Each number is 200 + 30 x the weight over its row's rms, rounded and kept within 0 to 999. Layers, rows and columns count from 0. The size before them is the row's rms in percent of the matrix's.

# q: layer 8 attention query, 256x128, rms 0.0816, rows 163-189, columns 0-127
# k: layer 8 attention key, 256x128, rms 0.0762, rows 163-189, columns 0-127
q163,085,223,186,157,248,178,226,198,195,226,262,137,181,244,155,188,178,192,263,199,176,193,118,203,195,140,215,211,224,174,189,233,234,229,207,203,201,203,265,174,225,180,181,135,183,176,234,217,207,198,143,211,179,240,237,204,188,141,205,226,199,184,181,163,190,194,146,216,148,245,176,210,172,259,212,189,196,231,202,235,301,203,236,204,202,177,198,246,202,218,165,208,207,226,192,213,206,250,193,198,202,195,216,233,204,234,201,192,219,158,259,242,198,196,217,191,193,228,227,193,230,205,180,232,191,198,215,188,192
k163,087,231,184,172,214,191,207,174,207,257,225,179,162,205,243,180,215,212,231,177,184,234,161,268,188,164,191,191,154,196,182,221,222,241,242,194,207,200,180,141,181,159,174,158,141,176,181,198,188,179,134,204,194,173,196,193,212,150,254,195,213,230,177,218,241,176,228,197,184,187,180,265,193,236,153,192,191,204,137,218,237,200,179,139,204,175,191,267,210,210,209,118,200,223,181,211,197,232,184,144,178,173,211,225,254,217,186,193,220,223,213,237,272,202,195,174,182,200,223,250,189,198,225,236,217,217,222,174,192
q164,100,185,233,197,245,139,226,162,215,230,241,156,132,265,217,194,179,145,195,194,209,201,209,242,189,174,188,220,176,220,166,142,114,172,162,182,201,196,243,164,227,221,162,217,197,183,192,257,195,209,200,212,166,163,195,215,211,268,204,227,223,222,126,211,247,209,258,189,181,195,179,203,225,161,208,197,207,235,223,166,221,178,186,219,203,186,216,238,184,177,226,226,214,193,207,187,180,193,190,233,149,233,248,245,243,206,172,204,216,169,204,160,177,155,210,178,252,213,196,211,223,165,236,198,189,154,198,204,171
k164,094,230,218,227,189,203,209,194,179,207,234,248,166,285,174,174,161,211,224,186,207,190,255,120,193,204,178,179,190,185,207,163,222,158,128,196,204,192,217,196,258,202,178,234,258,195,239,231,225,230,207,195,205,238,195,229,176,237,213,213,175,236,209,189,236,205,230,217,171,261,264,185,182,180,219,213,204,202,264,200,250,210,196,224,178,181,218,124,200,227,231,245,209,164,210,175,173,190,201,263,196,151,212,161,197,226,226,205,171,206,192,174,134,160,204,183,187,198,203,194,190,191,201,219,170,158,158,240,192
q165,089,233,127,225,218,258,154,238,227,186,202,229,181,174,214,195,233,157,187,193,185,196,160,193,204,200,178,217,172,175,192,166,181,159,173,202,247,203,216,255,218,215,226,251,169,181,195,266,236,197,169,188,190,237,161,225,175,194,217,236,218,182,188,225,184,217,155,226,202,230,203,170,245,190,238,136,182,169,199,209,179,222,215,277,205,177,211,193,217,191,247,184,201,223,185,204,158,128,244,196,199,156,167,146,190,197,156,250,217,209,172,225,147,236,219,220,224,226,192,243,204,185,195,126,218,179,174,216,192
k165,099,145,211,201,210,178,154,245,214,233,154,180,184,148,225,202,184,189,214,157,195,197,164,151,236,211,194,165,204,210,193,148,184,200,188,180,216,199,218,252,215,222,205,252,129,142,157,242,218,232,174,199,215,244,182,189,212,198,199,191,198,181,164,214,162,211,193,168,174,214,210,171,246,217,239,150,206,214,157,147,183,185,211,232,198,203,149,198,193,234,237,200,244,229,244,184,171,163,213,197,211,204,145,173,206,236,138,237,226,252,191,264,164,213,201,245,218,227,215,231,178,242,240,157,241,205,194,223,200
q166,098,126,168,211,208,259,167,182,169,231,162,190,216,235,223,196,160,223,175,246,192,190,209,145,236,247,200,232,207,215,141,181,142,214,187,235,175,173,240,254,246,189,246,236,164,171,193,227,173,251,220,221,211,184,169,288,195,248,206,184,168,214,173,212,189,184,203,218,228,175,213,162,194,232,219,156,194,196,200,152,231,224,216,209,199,172,180,196,217,234,162,145,174,167,194,173,187,271,256,206,180,238,206,187,195,219,204,222,207,188,214,198,215,174,242,182,210,198,230,214,166,241,148,224,222,197,194,181,184
k166,105,122,185,245,211,250,130,204,192,243,194,201,170,181,202,183,145,230,213,213,210,196,129,187,224,200,186,217,197,210,163,203,203,202,222,271,173,222,226,220,216,244,253,209,189,206,186,210,218,195,205,206,208,210,201,192,210,250,191,195,145,219,260,221,205,239,148,184,175,164,227,174,212,190,182,163,218,164,179,161,182,158,210,175,196,189,131,257,235,218,189,187,174,178,240,221,237,201,246,169,155,267,185,198,178,222,172,182,201,216,177,231,158,243,263,198,177,188,218,245,181,205,222,163,172,175,197,179,218
q167,091,203,254,172,227,161,176,188,172,219,171,232,181,178,192,197,214,229,150,217,201,214,207,166,148,200,223,234,194,206,257,213,186,240,217,250,176,233,180,183,206,215,253,177,211,238,127,153,232,210,241,236,190,208,161,214,204,315,173,178,198,222,178,185,241,169,209,181,203,170,155,189,215,166,229,209,212,182,209,149,181,182,251,170,169,186,144,187,209,227,165,199,170,226,178,220,238,223,122,204,215,257,214,173,217,201,205,217,182,222,212,221,194,201,191,203,191,197,157,195,170,192,216,207,149,248,216,234,240
k167,100,182,203,226,253,191,226,116,230,143,170,254,187,221,181,222,225,184,187,223,177,207,225,102,218,222,237,232,192,215,181,271,154,257,189,209,183,235,212,209,194,212,249,164,182,247,244,201,258,196,170,180,214,215,212,202,175,265,168,199,180,228,184,176,206,184,165,186,222,166,172,210,227,176,216,251,183,201,230,182,198,218,225,219,200,223,173,160,189,254,143,224,152,215,158,176,214,199,175,180,200,218,219,181,162,237,184,232,205,160,200,204,202,201,197,181,178,225,210,237,169,188,202,239,188,193,151,229,239
q168,085,208,283,212,185,189,180,251,204,212,180,195,179,189,248,205,192,175,195,186,167,231,217,207,168,145,178,218,208,202,268,203,233,199,195,235,212,178,197,147,163,226,163,153,192,167,184,134,222,164,201,198,213,174,173,174,234,215,204,209,215,192,135,194,231,200,273,167,228,139,192,193,228,154,197,213,217,211,149,184,140,209,201,182,175,169,219,211,213,219,217,233,175,172,192,217,212,199,113,197,206,252,183,203,239,242,187,220,185,221,176,154,171,198,174,192,222,241,173,196,179,137,213,215,194,248,232,242,228
k168,087,211,187,209,211,203,203,194,199,128,239,207,206,217,218,199,235,169,186,210,199,191,255,92,171,205,186,227,200,178,225,212,205,190,112,195,200,191,206,219,223,218,154,183,232,180,240,201,211,236,241,189,180,218,209,201,192,237,194,145,184,191,186,177,216,198,224,249,222,272,251,185,217,175,210,243,249,197,228,199,247,231,202,246,190,209,262,99,182,197,204,216,159,173,179,181,185,199,183,228,215,150,198,176,166,222,219,184,192,172,185,144,142,206,213,202,212,195,206,163,204,203,183,229,228,185,145,211,190
q169,096,225,215,232,229,179,203,200,173,221,189,181,202,216,162,192,191,228,249,233,194,152,233,167,161,183,254,215,219,227,163,192,169,171,211,227,240,204,229,160,187,217,194,243,226,254,164,220,208,172,207,190,230,209,201,217,195,252,217,179,251,232,169,166,214,229,199,195,185,182,140,247,212,146,191,193,222,221,249,120,176,208,190,184,186,189,198,156,242,202,180,197,223,159,235,176,186,235,149,200,163,270,204,241,145,189,247,181,148,186,175,183,216,173,203,179,245,221,224,195,167,200,213,257,137,234,221,222,193
k169,092,216,181,213,216,181,205,196,154,144,211,241,205,230,147,157,212,229,234,225,176,183,255,126,209,221,245,228,238,191,171,203,184,206,153,192,188,177,214,219,246,223,217,231,230,235,229,240,245,249,200,183,204,187,255,208,174,213,208,191,220,226,203,152,232,206,174,228,244,204,199,221,214,143,192,230,198,207,243,209,194,155,195,219,149,194,195,169,196,218,169,174,166,170,182,191,202,288,167,205,207,207,196,254,130,137,220,156,199,190,183,196,163,164,239,172,182,207,214,205,209,199,228,268,191,212,165,232,203
q170,089,198,210,247,216,155,147,221,201,166,182,269,210,177,191,217,205,229,201,225,170,241,237,224,207,227,188,173,216,159,271,195,196,190,226,172,191,218,216,233,197,227,248,173,248,212,205,202,212,147,169,174,199,193,198,222,180,171,193,218,166,236,188,225,204,211,166,228,176,202,221,174,206,216,226,242,259,180,185,196,187,147,180,177,181,202,187,181,232,212,233,189,199,210,189,167,168,170,145,226,224,204,205,168,250,200,181,193,196,261,218,227,140,171,281,143,137,235,143,190,205,249,183,133,208,217,206,215,235
k170,085,232,257,185,224,138,183,197,220,208,172,195,226,179,214,211,197,164,168,202,144,233,174,293,210,245,205,196,164,177,223,156,160,253,268,194,207,210,215,234,200,177,239,172,161,207,152,240,200,197,183,211,172,163,174,249,189,188,196,227,185,206,153,266,194,186,183,245,217,152,165,212,167,244,166,178,182,221,142,175,180,199,178,228,208,236,201,224,187,221,222,204,168,229,177,236,207,158,153,201,225,223,205,227,260,172,142,212,204,218,194,269,225,185,202,191,198,215,175,231,196,193,177,167,220,202,203,177,204
q171,096,195,253,199,152,179,179,238,155,200,167,231,220,104,235,206,185,197,183,187,242,217,199,212,193,216,204,223,160,217,192,204,207,196,225,210,217,233,203,225,180,250,210,196,195,214,160,196,242,218,226,204,201,157,157,180,218,263,138,159,214,206,247,202,150,235,244,185,199,188,188,186,205,194,208,190,208,146,199,199,149,231,186,217,171,177,148,171,214,203,220,168,225,216,151,144,244,209,193,174,165,232,142,170,234,256,168,192,152,233,174,173,214,234,165,231,272,211,176,180,156,197,185,200,175,205,229,175,205
k171,091,209,174,246,187,150,172,198,135,169,183,220,191,149,221,177,231,193,188,218,252,182,247,115,172,205,214,246,220,185,186,199,169,183,169,198,180,202,179,213,192,195,188,283,198,200,222,165,210,187,255,199,224,213,199,183,139,280,194,174,183,231,218,176,179,216,179,206,225,203,171,152,240,207,233,196,215,221,235,212,145,224,230,236,222,205,221,135,204,164,197,205,224,179,157,108,203,241,211,218,206,232,193,173,162,208,189,223,197,196,216,204,187,218,190,208,209,197,187,126,183,196,191,227,165,177,201,238,237
q172,094,217,181,174,214,164,252,217,220,201,251,144,158,216,172,202,137,218,220,131,134,195,194,180,202,188,206,236,206,183,179,205,173,190,198,183,216,194,197,191,201,200,155,211,223,159,236,234,191,182,151,217,213,174,223,194,197,212,176,180,214,210,197,185,178,215,169,193,164,242,203,201,152,248,153,181,156,226,267,215,263,261,163,207,259,188,244,242,205,200,230,250,231,238,195,193,187,267,252,252,214,189,224,239,206,163,167,186,195,158,170,164,227,204,188,187,171,190,198,202,228,169,227,207,235,180,157,181,219
k172,094,259,208,164,181,161,222,195,228,242,186,159,122,198,191,192,183,216,194,172,206,211,133,253,216,169,237,174,166,193,196,156,186,197,250,190,216,175,160,120,189,198,174,202,192,126,172,204,134,185,191,212,232,161,218,201,180,190,195,200,206,224,195,209,209,201,221,188,190,195,207,257,168,215,183,194,186,219,231,225,260,176,142,208,225,220,191,278,239,179,200,191,216,201,194,225,248,227,236,195,234,240,218,229,261,179,213,226,200,254,189,219,238,195,154,190,200,195,188,183,177,193,252,222,193,182,145,212,177
q173,092,148,205,226,189,200,135,219,189,251,172,238,252,174,220,243,207,185,230,262,207,233,170,193,226,220,189,182,193,213,215,199,166,173,232,262,144,207,196,194,262,191,258,163,220,246,178,203,241,159,192,195,188,209,197,221,237,178,143,233,200,186,216,198,190,215,157,194,199,189,254,240,189,214,178,190,233,170,188,179,193,183,250,187,207,212,148,192,250,168,142,187,204,190,200,209,198,171,172,195,198,230,160,191,148,180,239,145,192,210,228,260,173,159,244,128,183,223,212,197,162,198,233,184,176,229,204,199,208
k173,085,178,241,221,175,166,161,193,226,237,164,184,225,200,216,184,210,208,214,257,191,198,165,267,227,188,181,174,207,229,190,184,182,249,255,160,208,197,222,218,222,208,239,167,162,236,141,181,224,190,192,193,185,175,209,189,251,190,212,238,193,221,164,246,199,218,142,235,244,147,189,270,222,193,168,143,175,184,139,173,140,168,194,194,210,208,129,214,252,212,159,210,189,209,230,226,225,193,145,159,143,247,224,219,216,164,163,198,215,179,212,219,249,200,179,219,184,185,207,197,178,223,203,212,204,204,237,194,195
q174,094,245,169,241,214,251,187,202,206,187,200,264,256,257,164,209,209,196,191,274,167,152,179,213,154,187,169,179,203,253,214,229,188,226,240,196,185,220,190,177,186,190,188,215,214,249,139,246,174,185,205,173,203,204,149,214,226,201,196,175,197,190,222,254,210,151,203,225,212,225,169,143,203,173,227,191,195,205,218,151,169,216,192,233,187,198,198,194,203,175,207,185,179,190,212,229,211,203,181,124,211,146,202,216,176,174,263,246,202,219,196,184,154,248,183,223,246,157,231,221,209,199,180,204,130,224,211,244,249
k174,093,233,131,213,200,256,216,200,146,160,178,263,239,225,187,222,169,207,185,193,182,182,246,90,193,230,176,197,193,230,205,234,188,175,142,193,187,253,190,265,195,242,214,223,206,213,227,192,209,203,218,235,196,190,180,234,212,200,185,155,184,248,156,195,185,221,220,201,182,206,174,176,171,166,205,213,198,189,210,142,164,212,233,201,186,189,167,165,129,221,185,210,181,173,212,189,204,231,182,180,200,128,201,193,145,186,258,191,194,197,197,173,110,192,239,231,191,186,193,200,235,183,202,198,215,201,194,228,224
q175,087,208,193,239,192,175,160,178,242,154,181,183,261,169,232,198,209,187,170,175,168,194,173,245,192,195,203,210,204,172,242,213,190,187,219,195,237,206,227,214,221,162,167,164,213,176,226,227,251,178,212,207,184,211,224,192,216,172,195,181,144,179,186,148,117,215,207,233,188,152,212,209,185,179,222,177,199,223,136,220,216,212,201,189,208,123,209,198,188,273,222,163,228,179,206,265,165,181,200,243,254,195,175,244,223,181,234,187,147,235,208,164,127,174,185,165,221,225,209,194,184,261,242,235,228,219,191,202,209
k175,087,229,248,162,184,207,235,149,258,174,209,249,197,135,243,208,210,224,165,172,193,216,202,189,218,195,159,223,210,176,273,217,166,149,200,189,243,158,189,216,231,213,153,231,214,205,150,203,183,175,226,148,203,137,205,214,177,217,208,193,185,198,177,175,196,189,210,268,211,192,237,174,160,233,198,210,218,200,184,218,219,200,186,231,201,155,200,192,165,230,226,138,202,203,177,254,133,164,231,240,243,175,162,204,253,169,224,217,192,244,208,177,140,170,229,229,221,187,220,188,167,251,190,194,211,200,216,187,207
q176,090,209,175,198,178,197,190,238,219,230,228,121,148,180,181,209,159,189,176,130,233,229,192,198,174,143,185,253,209,207,144,236,235,184,152,195,232,184,209,179,189,193,151,239,175,181,239,194,210,228,194,181,231,198,193,217,199,192,212,209,167,212,222,185,202,182,251,143,170,217,245,211,221,177,196,205,167,247,222,173,178,205,182,219,249,135,221,243,230,158,202,187,235,162,199,215,208,175,304,268,195,227,201,206,189,193,158,182,176,217,218,178,214,210,221,174,191,195,158,234,168,195,209,205,217,227,206,178,136
k176,089,181,209,205,178,231,170,233,168,177,236,169,196,187,178,216,170,216,202,177,228,159,257,144,208,189,182,246,195,155,175,205,174,181,140,155,210,161,230,182,188,217,153,238,220,200,230,235,223,249,239,183,230,202,204,175,182,234,192,181,201,219,213,177,210,142,232,164,165,223,254,239,196,169,222,202,218,188,203,199,198,203,201,224,210,173,286,168,224,184,194,250,256,160,199,224,182,204,297,298,230,188,167,213,181,219,194,179,194,197,218,165,165,188,185,196,237,198,219,150,156,194,218,198,207,192,198,201,195
q177,086,192,206,153,196,185,172,274,196,214,233,199,231,178,189,201,148,190,162,205,153,215,204,300,244,202,213,196,195,187,223,199,177,190,207,171,163,173,192,182,191,158,183,163,221,171,185,127,195,114,176,219,203,184,228,181,204,224,223,178,215,203,215,230,266,154,171,208,196,228,237,218,189,157,229,183,157,194,213,194,184,215,204,183,203,188,279,210,161,218,218,199,172,182,153,222,203,205,214,211,224,192,233,225,242,195,173,230,226,271,212,217,215,174,181,187,208,204,141,218,202,191,166,218,260,217,154,149,219
k177,092,233,198,198,233,203,161,160,221,239,225,236,204,172,243,219,247,164,166,211,185,212,172,271,215,217,243,148,170,157,183,191,208,202,247,153,235,179,199,140,208,209,212,140,232,175,140,195,200,155,162,173,190,177,195,195,242,216,169,191,200,182,187,225,259,185,234,184,195,210,215,245,128,226,144,186,174,214,185,196,150,177,189,162,207,188,217,219,248,211,219,206,187,195,170,213,197,186,222,189,210,232,220,171,230,161,197,227,184,230,255,197,213,221,220,226,194,202,137,240,192,143,189,156,205,203,163,162,150
q178,091,235,192,169,230,155,171,202,156,254,248,136,188,173,172,213,230,207,200,209,212,229,213,214,158,183,197,172,222,149,243,207,183,200,199,188,217,217,207,215,184,227,227,215,185,158,126,121,168,247,210,227,235,180,164,177,246,207,206,166,233,259,141,212,229,158,238,197,179,136,173,234,173,172,193,196,201,214,218,136,230,199,210,147,170,202,184,201,200,226,198,224,218,160,225,195,214,225,194,201,201,213,205,190,245,216,159,194,203,197,239,167,236,218,155,230,227,207,153,188,148,182,161,196,216,189,253,186,226
k178,090,234,161,235,264,239,203,184,185,199,202,192,206,252,198,217,226,195,232,217,181,217,225,127,184,199,227,218,193,160,209,248,179,184,127,216,155,185,184,188,242,184,175,217,234,231,227,207,186,237,197,189,229,222,166,175,145,278,187,183,207,220,184,166,176,209,209,199,115,238,194,209,213,184,197,261,183,195,265,197,256,203,213,197,212,177,244,132,229,199,206,215,136,171,171,209,229,206,207,225,204,170,209,183,164,216,179,162,218,132,238,171,179,228,177,230,201,224,209,171,196,196,159,194,176,200,172,181,206
q179,091,189,256,196,234,178,226,169,188,245,177,210,197,226,220,233,177,231,220,225,222,243,247,206,212,181,197,189,191,219,219,227,197,204,212,215,134,193,165,188,225,169,205,204,204,234,158,172,206,204,234,218,185,175,234,191,215,204,228,227,172,250,202,184,215,179,259,178,201,180,154,217,173,218,136,219,206,216,195,158,218,175,225,155,183,266,180,204,145,207,167,207,191,173,219,181,206,252,172,239,207,309,179,245,145,192,219,184,171,190,214,141,222,182,177,203,221,220,234,140,165,189,200,240,132,164,223,187,209
k179,098,225,163,276,217,245,230,172,211,195,231,187,227,284,182,168,178,231,230,242,223,253,228,174,177,203,207,200,214,227,198,183,211,200,213,230,138,207,223,171,198,186,186,162,239,264,195,179,204,179,236,183,171,194,238,194,169,208,197,230,195,192,223,173,284,173,192,209,242,222,208,254,163,205,197,202,189,181,238,212,217,193,162,214,192,221,218,211,199,211,181,222,134,152,206,195,225,218,142,207,196,199,210,223,137,183,258,180,183,137,205,127,205,201,218,183,196,175,197,162,190,205,145,223,144,207,203,211,221
q180,087,251,216,165,188,232,143,205,199,199,219,245,170,140,217,226,198,168,194,162,177,188,173,202,224,206,199,194,206,182,216,221,219,208,140,206,272,180,208,233,189,215,231,186,144,145,223,196,218,174,192,179,194,201,190,160,144,164,176,190,209,180,199,232,150,186,143,212,195,238,222,214,211,215,218,165,164,224,192,238,196,197,217,210,201,142,221,182,195,228,226,174,257,218,152,213,226,150,251,205,243,178,157,171,254,242,180,220,215,228,216,221,161,225,211,211,211,251,171,202,215,278,183,184,213,275,185,235,199
k180,092,225,220,175,185,171,150,226,216,218,182,166,159,116,237,212,188,172,182,193,185,228,177,247,187,158,247,201,198,187,232,213,184,226,226,192,252,185,224,198,192,175,212,198,153,151,142,192,169,191,160,195,198,197,172,177,192,190,181,164,185,174,196,229,152,187,192,179,237,188,186,213,243,221,253,174,170,198,145,194,151,206,218,182,235,201,168,251,203,208,193,155,240,245,133,227,182,143,230,217,234,207,177,197,235,205,168,224,220,223,238,247,211,243,232,150,196,248,208,207,202,205,245,147,242,251,203,198,199
q181,101,212,192,127,236,262,200,197,242,223,196,186,195,230,212,185,177,193,188,191,189,179,199,159,164,175,228,265,163,210,251,191,143,119,169,193,240,220,250,145,191,154,192,202,170,174,165,258,190,181,172,205,240,195,140,178,214,239,220,191,212,173,225,187,209,163,203,198,205,241,171,203,189,205,207,185,219,212,203,198,211,230,189,210,229,182,234,191,209,193,202,230,193,231,200,215,165,250,250,251,232,173,175,222,245,156,256,254,224,167,200,212,193,235,131,198,241,174,208,215,200,228,218,156,181,167,192,179,224
k181,094,216,192,179,218,228,201,222,232,175,191,208,177,218,174,209,159,238,193,184,189,222,203,71,216,170,175,220,203,210,182,175,140,148,128,198,167,189,191,159,279,256,197,217,196,150,193,197,193,162,158,195,228,208,197,153,175,238,209,169,203,190,177,192,176,210,212,194,178,241,245,172,176,179,223,222,214,184,227,112,217,219,246,196,167,190,216,185,198,214,197,234,212,226,213,186,198,254,239,210,239,180,195,214,221,231,258,218,177,235,188,175,162,201,189,193,202,202,183,203,210,263,246,200,202,182,167,218,229
q182,087,201,164,177,201,212,246,211,213,214,231,119,158,202,128,186,161,241,197,161,196,190,206,145,205,191,202,201,206,180,146,225,237,222,222,160,220,195,180,207,121,216,138,223,225,182,252,196,177,224,184,218,209,172,214,231,187,204,232,189,194,180,219,206,213,193,205,159,175,220,218,194,173,214,191,231,202,209,248,199,245,244,165,228,200,195,218,234,198,184,239,209,246,181,226,182,187,242,267,212,223,165,249,221,154,199,186,195,194,229,204,196,276,191,251,219,137,206,163,184,218,224,187,240,243,215,165,141,197
k182,092,214,204,122,203,186,214,177,186,238,189,162,161,159,205,215,199,176,219,208,190,160,163,265,189,196,224,194,218,139,172,203,217,216,263,204,219,202,194,169,116,169,171,202,232,174,192,203,173,213,214,216,223,150,184,199,212,153,200,218,170,186,223,186,232,184,239,137,178,153,187,233,194,198,157,205,202,176,204,212,213,170,150,163,203,201,259,262,215,127,181,229,228,208,179,244,226,247,262,211,267,207,182,237,229,203,219,200,186,218,237,198,233,225,174,202,200,163,193,220,174,169,248,221,166,196,214,197,203
q183,099,234,204,182,155,183,256,187,207,205,216,187,192,196,253,245,245,164,188,207,233,190,219,240,158,196,261,192,183,250,154,194,193,169,207,249,227,159,194,196,237,198,192,261,191,217,183,195,176,227,222,192,168,228,212,171,196,205,192,161,286,201,234,204,208,247,213,199,229,172,123,191,190,177,220,205,253,195,235,182,173,196,108,232,168,204,232,186,151,178,212,213,224,191,220,207,209,177,216,228,202,228,204,170,195,164,225,205,188,148,171,173,227,170,174,212,250,137,176,210,206,185,251,211,197,149,208,208,161
k183,096,225,196,211,172,190,240,210,201,169,192,210,217,221,167,186,201,239,241,218,232,216,270,157,184,179,182,189,219,235,191,194,210,159,107,230,175,147,195,195,231,230,202,279,244,195,245,190,196,220,183,223,202,259,232,164,188,195,190,188,234,209,230,158,222,218,196,225,197,214,201,170,213,196,248,233,171,215,254,216,212,216,177,199,178,184,203,165,153,235,180,211,220,176,166,157,199,197,228,260,209,203,189,184,123,204,196,180,223,179,143,146,192,182,205,202,166,151,157,191,187,149,226,200,176,166,232,236,147
q184,099,197,168,197,217,201,199,167,178,192,221,248,197,234,197,187,166,228,157,213,221,215,140,208,215,157,251,247,178,219,206,181,126,200,149,199,212,149,167,183,235,256,164,193,194,191,226,202,191,202,194,179,211,206,127,222,216,210,220,234,261,246,153,235,243,161,211,148,204,232,214,181,180,235,202,221,188,199,280,148,179,201,167,214,200,146,167,198,191,175,197,226,167,223,245,163,200,225,207,188,234,167,232,193,232,190,189,174,180,206,129,213,186,142,220,192,188,151,188,245,214,197,200,178,155,189,216,223,207
k184,090,206,191,216,187,178,195,201,153,185,183,214,221,230,183,190,149,250,215,216,161,154,238,68,205,262,206,223,176,208,216,232,183,187,120,210,178,208,180,238,236,241,201,191,194,183,227,184,207,201,190,252,250,243,184,212,204,195,196,193,197,248,211,211,176,202,219,211,202,227,268,170,167,213,225,226,211,219,276,162,196,192,177,230,214,180,218,134,190,236,183,214,203,202,210,200,205,207,225,239,197,158,210,146,169,188,233,185,178,185,189,165,132,164,208,176,188,220,175,159,213,209,193,230,205,163,166,204,198
q185,085,184,219,186,231,217,158,194,186,218,166,227,172,179,208,160,204,230,164,200,196,185,221,193,170,188,198,262,136,222,231,215,187,179,230,184,191,222,220,187,211,223,196,211,171,209,152,203,174,226,238,194,161,185,151,190,244,280,123,163,105,195,214,214,194,168,251,161,190,206,211,171,197,158,199,230,199,199,230,168,167,175,182,204,212,209,206,203,197,168,164,195,161,174,142,174,260,232,205,173,149,211,207,220,241,189,244,217,170,181,204,191,220,219,141,177,219,208,216,171,178,216,240,148,141,200,183,160,233
k185,086,224,192,257,197,208,156,209,191,195,175,254,230,210,150,178,172,239,173,198,239,147,264,68,226,193,210,237,219,218,213,229,155,133,173,194,178,227,209,206,205,248,198,209,225,206,205,173,204,194,211,183,188,190,192,196,176,238,181,149,192,258,193,171,193,174,196,211,181,230,240,172,203,164,179,212,198,196,275,216,201,230,251,184,198,227,204,190,178,194,194,262,198,185,201,162,237,231,188,239,178,205,209,195,208,254,239,204,161,207,196,176,150,219,185,189,194,224,203,165,185,203,252,185,184,177,181,217,254
q186,091,208,230,194,197,226,137,161,205,192,203,246,236,162,265,167,224,201,183,247,198,196,205,228,199,207,170,192,201,204,243,212,230,199,212,168,207,196,205,221,216,174,231,188,174,220,163,182,153,205,182,195,162,197,180,199,225,168,194,212,218,200,184,268,215,177,214,192,229,177,194,153,201,164,163,219,204,180,141,204,157,160,243,236,175,142,141,188,201,217,195,181,230,226,133,238,185,173,145,185,232,226,203,165,276,192,157,237,197,224,241,192,187,166,234,223,171,189,143,205,209,196,165,134,150,213,204,258,215
k186,097,214,180,208,218,210,161,185,201,168,205,263,205,205,253,213,184,212,199,222,192,215,206,137,174,218,186,198,165,193,229,228,228,228,168,198,186,244,190,247,206,177,202,216,158,207,244,171,237,234,206,182,244,251,167,184,221,214,138,177,193,188,128,242,175,162,187,218,211,230,188,175,138,189,247,237,208,203,220,191,227,210,291,220,226,190,175,141,185,223,251,217,197,184,192,186,199,161,173,221,238,156,178,134,180,239,177,166,175,213,177,223,141,207,247,254,201,225,176,176,230,205,165,182,176,188,205,217,189
q187,083,173,242,222,214,93,215,169,190,140,168,194,189,243,267,180,216,207,203,207,221,207,163,195,209,221,223,230,146,220,176,154,166,203,194,242,238,264,187,163,189,229,164,179,193,223,172,229,219,190,197,215,198,188,176,214,208,265,205,225,179,210,166,187,207,226,257,188,255,197,216,161,197,259,164,196,192,231,209,133,227,240,182,182,204,185,154,209,144,197,197,205,177,200,188,199,190,248,227,223,180,252,216,193,207,211,198,226,178,178,168,177,220,198,247,136,185,204,209,214,168,215,241,235,169,194,209,197,253
k187,082,246,197,235,150,200,212,152,213,152,218,257,145,237,181,204,177,221,159,211,201,200,218,93,198,261,161,236,191,191,210,205,180,167,138,187,200,205,152,219,200,185,149,224,216,190,232,176,212,243,210,211,247,247,233,214,143,210,218,222,169,201,235,206,199,225,216,244,224,180,266,161,211,183,214,210,208,215,215,210,197,227,165,220,187,201,208,145,201,231,199,233,233,156,229,203,199,232,188,220,228,159,223,170,194,203,245,218,182,174,180,182,133,196,208,197,199,178,223,202,209,188,185,215,189,129,188,231,246
q188,094,192,214,189,220,208,241,209,222,198,213,167,157,257,147,200,151,245,215,186,198,201,172,167,231,188,190,184,247,206,147,243,224,211,239,174,231,192,193,158,163,209,159,259,242,165,251,238,241,202,182,212,220,161,214,219,209,201,225,200,171,253,207,199,214,172,173,214,150,170,210,179,145,195,194,236,128,211,223,261,235,241,216,190,216,214,189,248,156,221,207,201,204,181,220,218,202,245,193,181,183,233,163,237,129,198,191,177,201,170,216,157,253,213,238,207,170,168,226,181,209,176,151,240,205,205,166,166,224
k188,098,201,193,155,238,189,208,160,212,223,229,141,172,188,195,199,185,187,221,219,228,223,136,311,143,224,228,179,185,209,186,209,238,215,262,190,223,230,215,174,151,190,152,202,173,202,183,168,202,177,216,199,215,183,173,282,224,167,194,172,228,213,221,207,226,174,254,170,148,183,158,255,171,181,178,200,194,229,163,229,216,176,158,192,213,232,197,225,186,177,160,201,165,143,228,238,206,251,177,187,215,201,214,248,181,165,208,211,201,199,237,204,274,174,191,216,158,181,194,203,227,204,209,221,194,201,178,226,188
q189,077,231,138,261,193,198,211,142,230,152,212,233,236,243,157,192,184,242,142,201,226,189,223,207,199,230,209,135,219,202,232,214,193,226,219,196,202,211,151,237,247,203,234,198,198,205,235,175,179,220,202,176,220,188,198,168,162,144,223,220,210,161,218,205,164,162,151,218,226,247,210,200,188,229,204,269,204,208,170,221,218,156,197,180,178,233,228,159,142,223,187,199,170,189,211,234,183,171,231,169,250,154,243,188,187,142,199,174,210,169,174,230,188,174,243,195,136,207,205,215,243,252,194,178,195,157,200,198,207
k189,078,202,210,183,208,203,208,175,226,234,185,157,210,176,205,226,168,223,178,203,182,221,149,328,232,225,204,147,200,213,214,237,196,208,272,234,203,255,179,222,177,191,262,175,205,201,166,187,143,168,180,209,189,196,182,197,211,120,190,214,210,188,208,227,179,180,178,177,213,176,175,226,188,227,199,182,164,209,138,198,198,170,159,165,191,215,180,247,174,189,198,172,188,242,183,242,227,160,186,182,225,198,208,218,262,170,191,219,227,171,180,207,252,133,220,178,229,197,194,253,208,191,195,161,206,232,236,168,220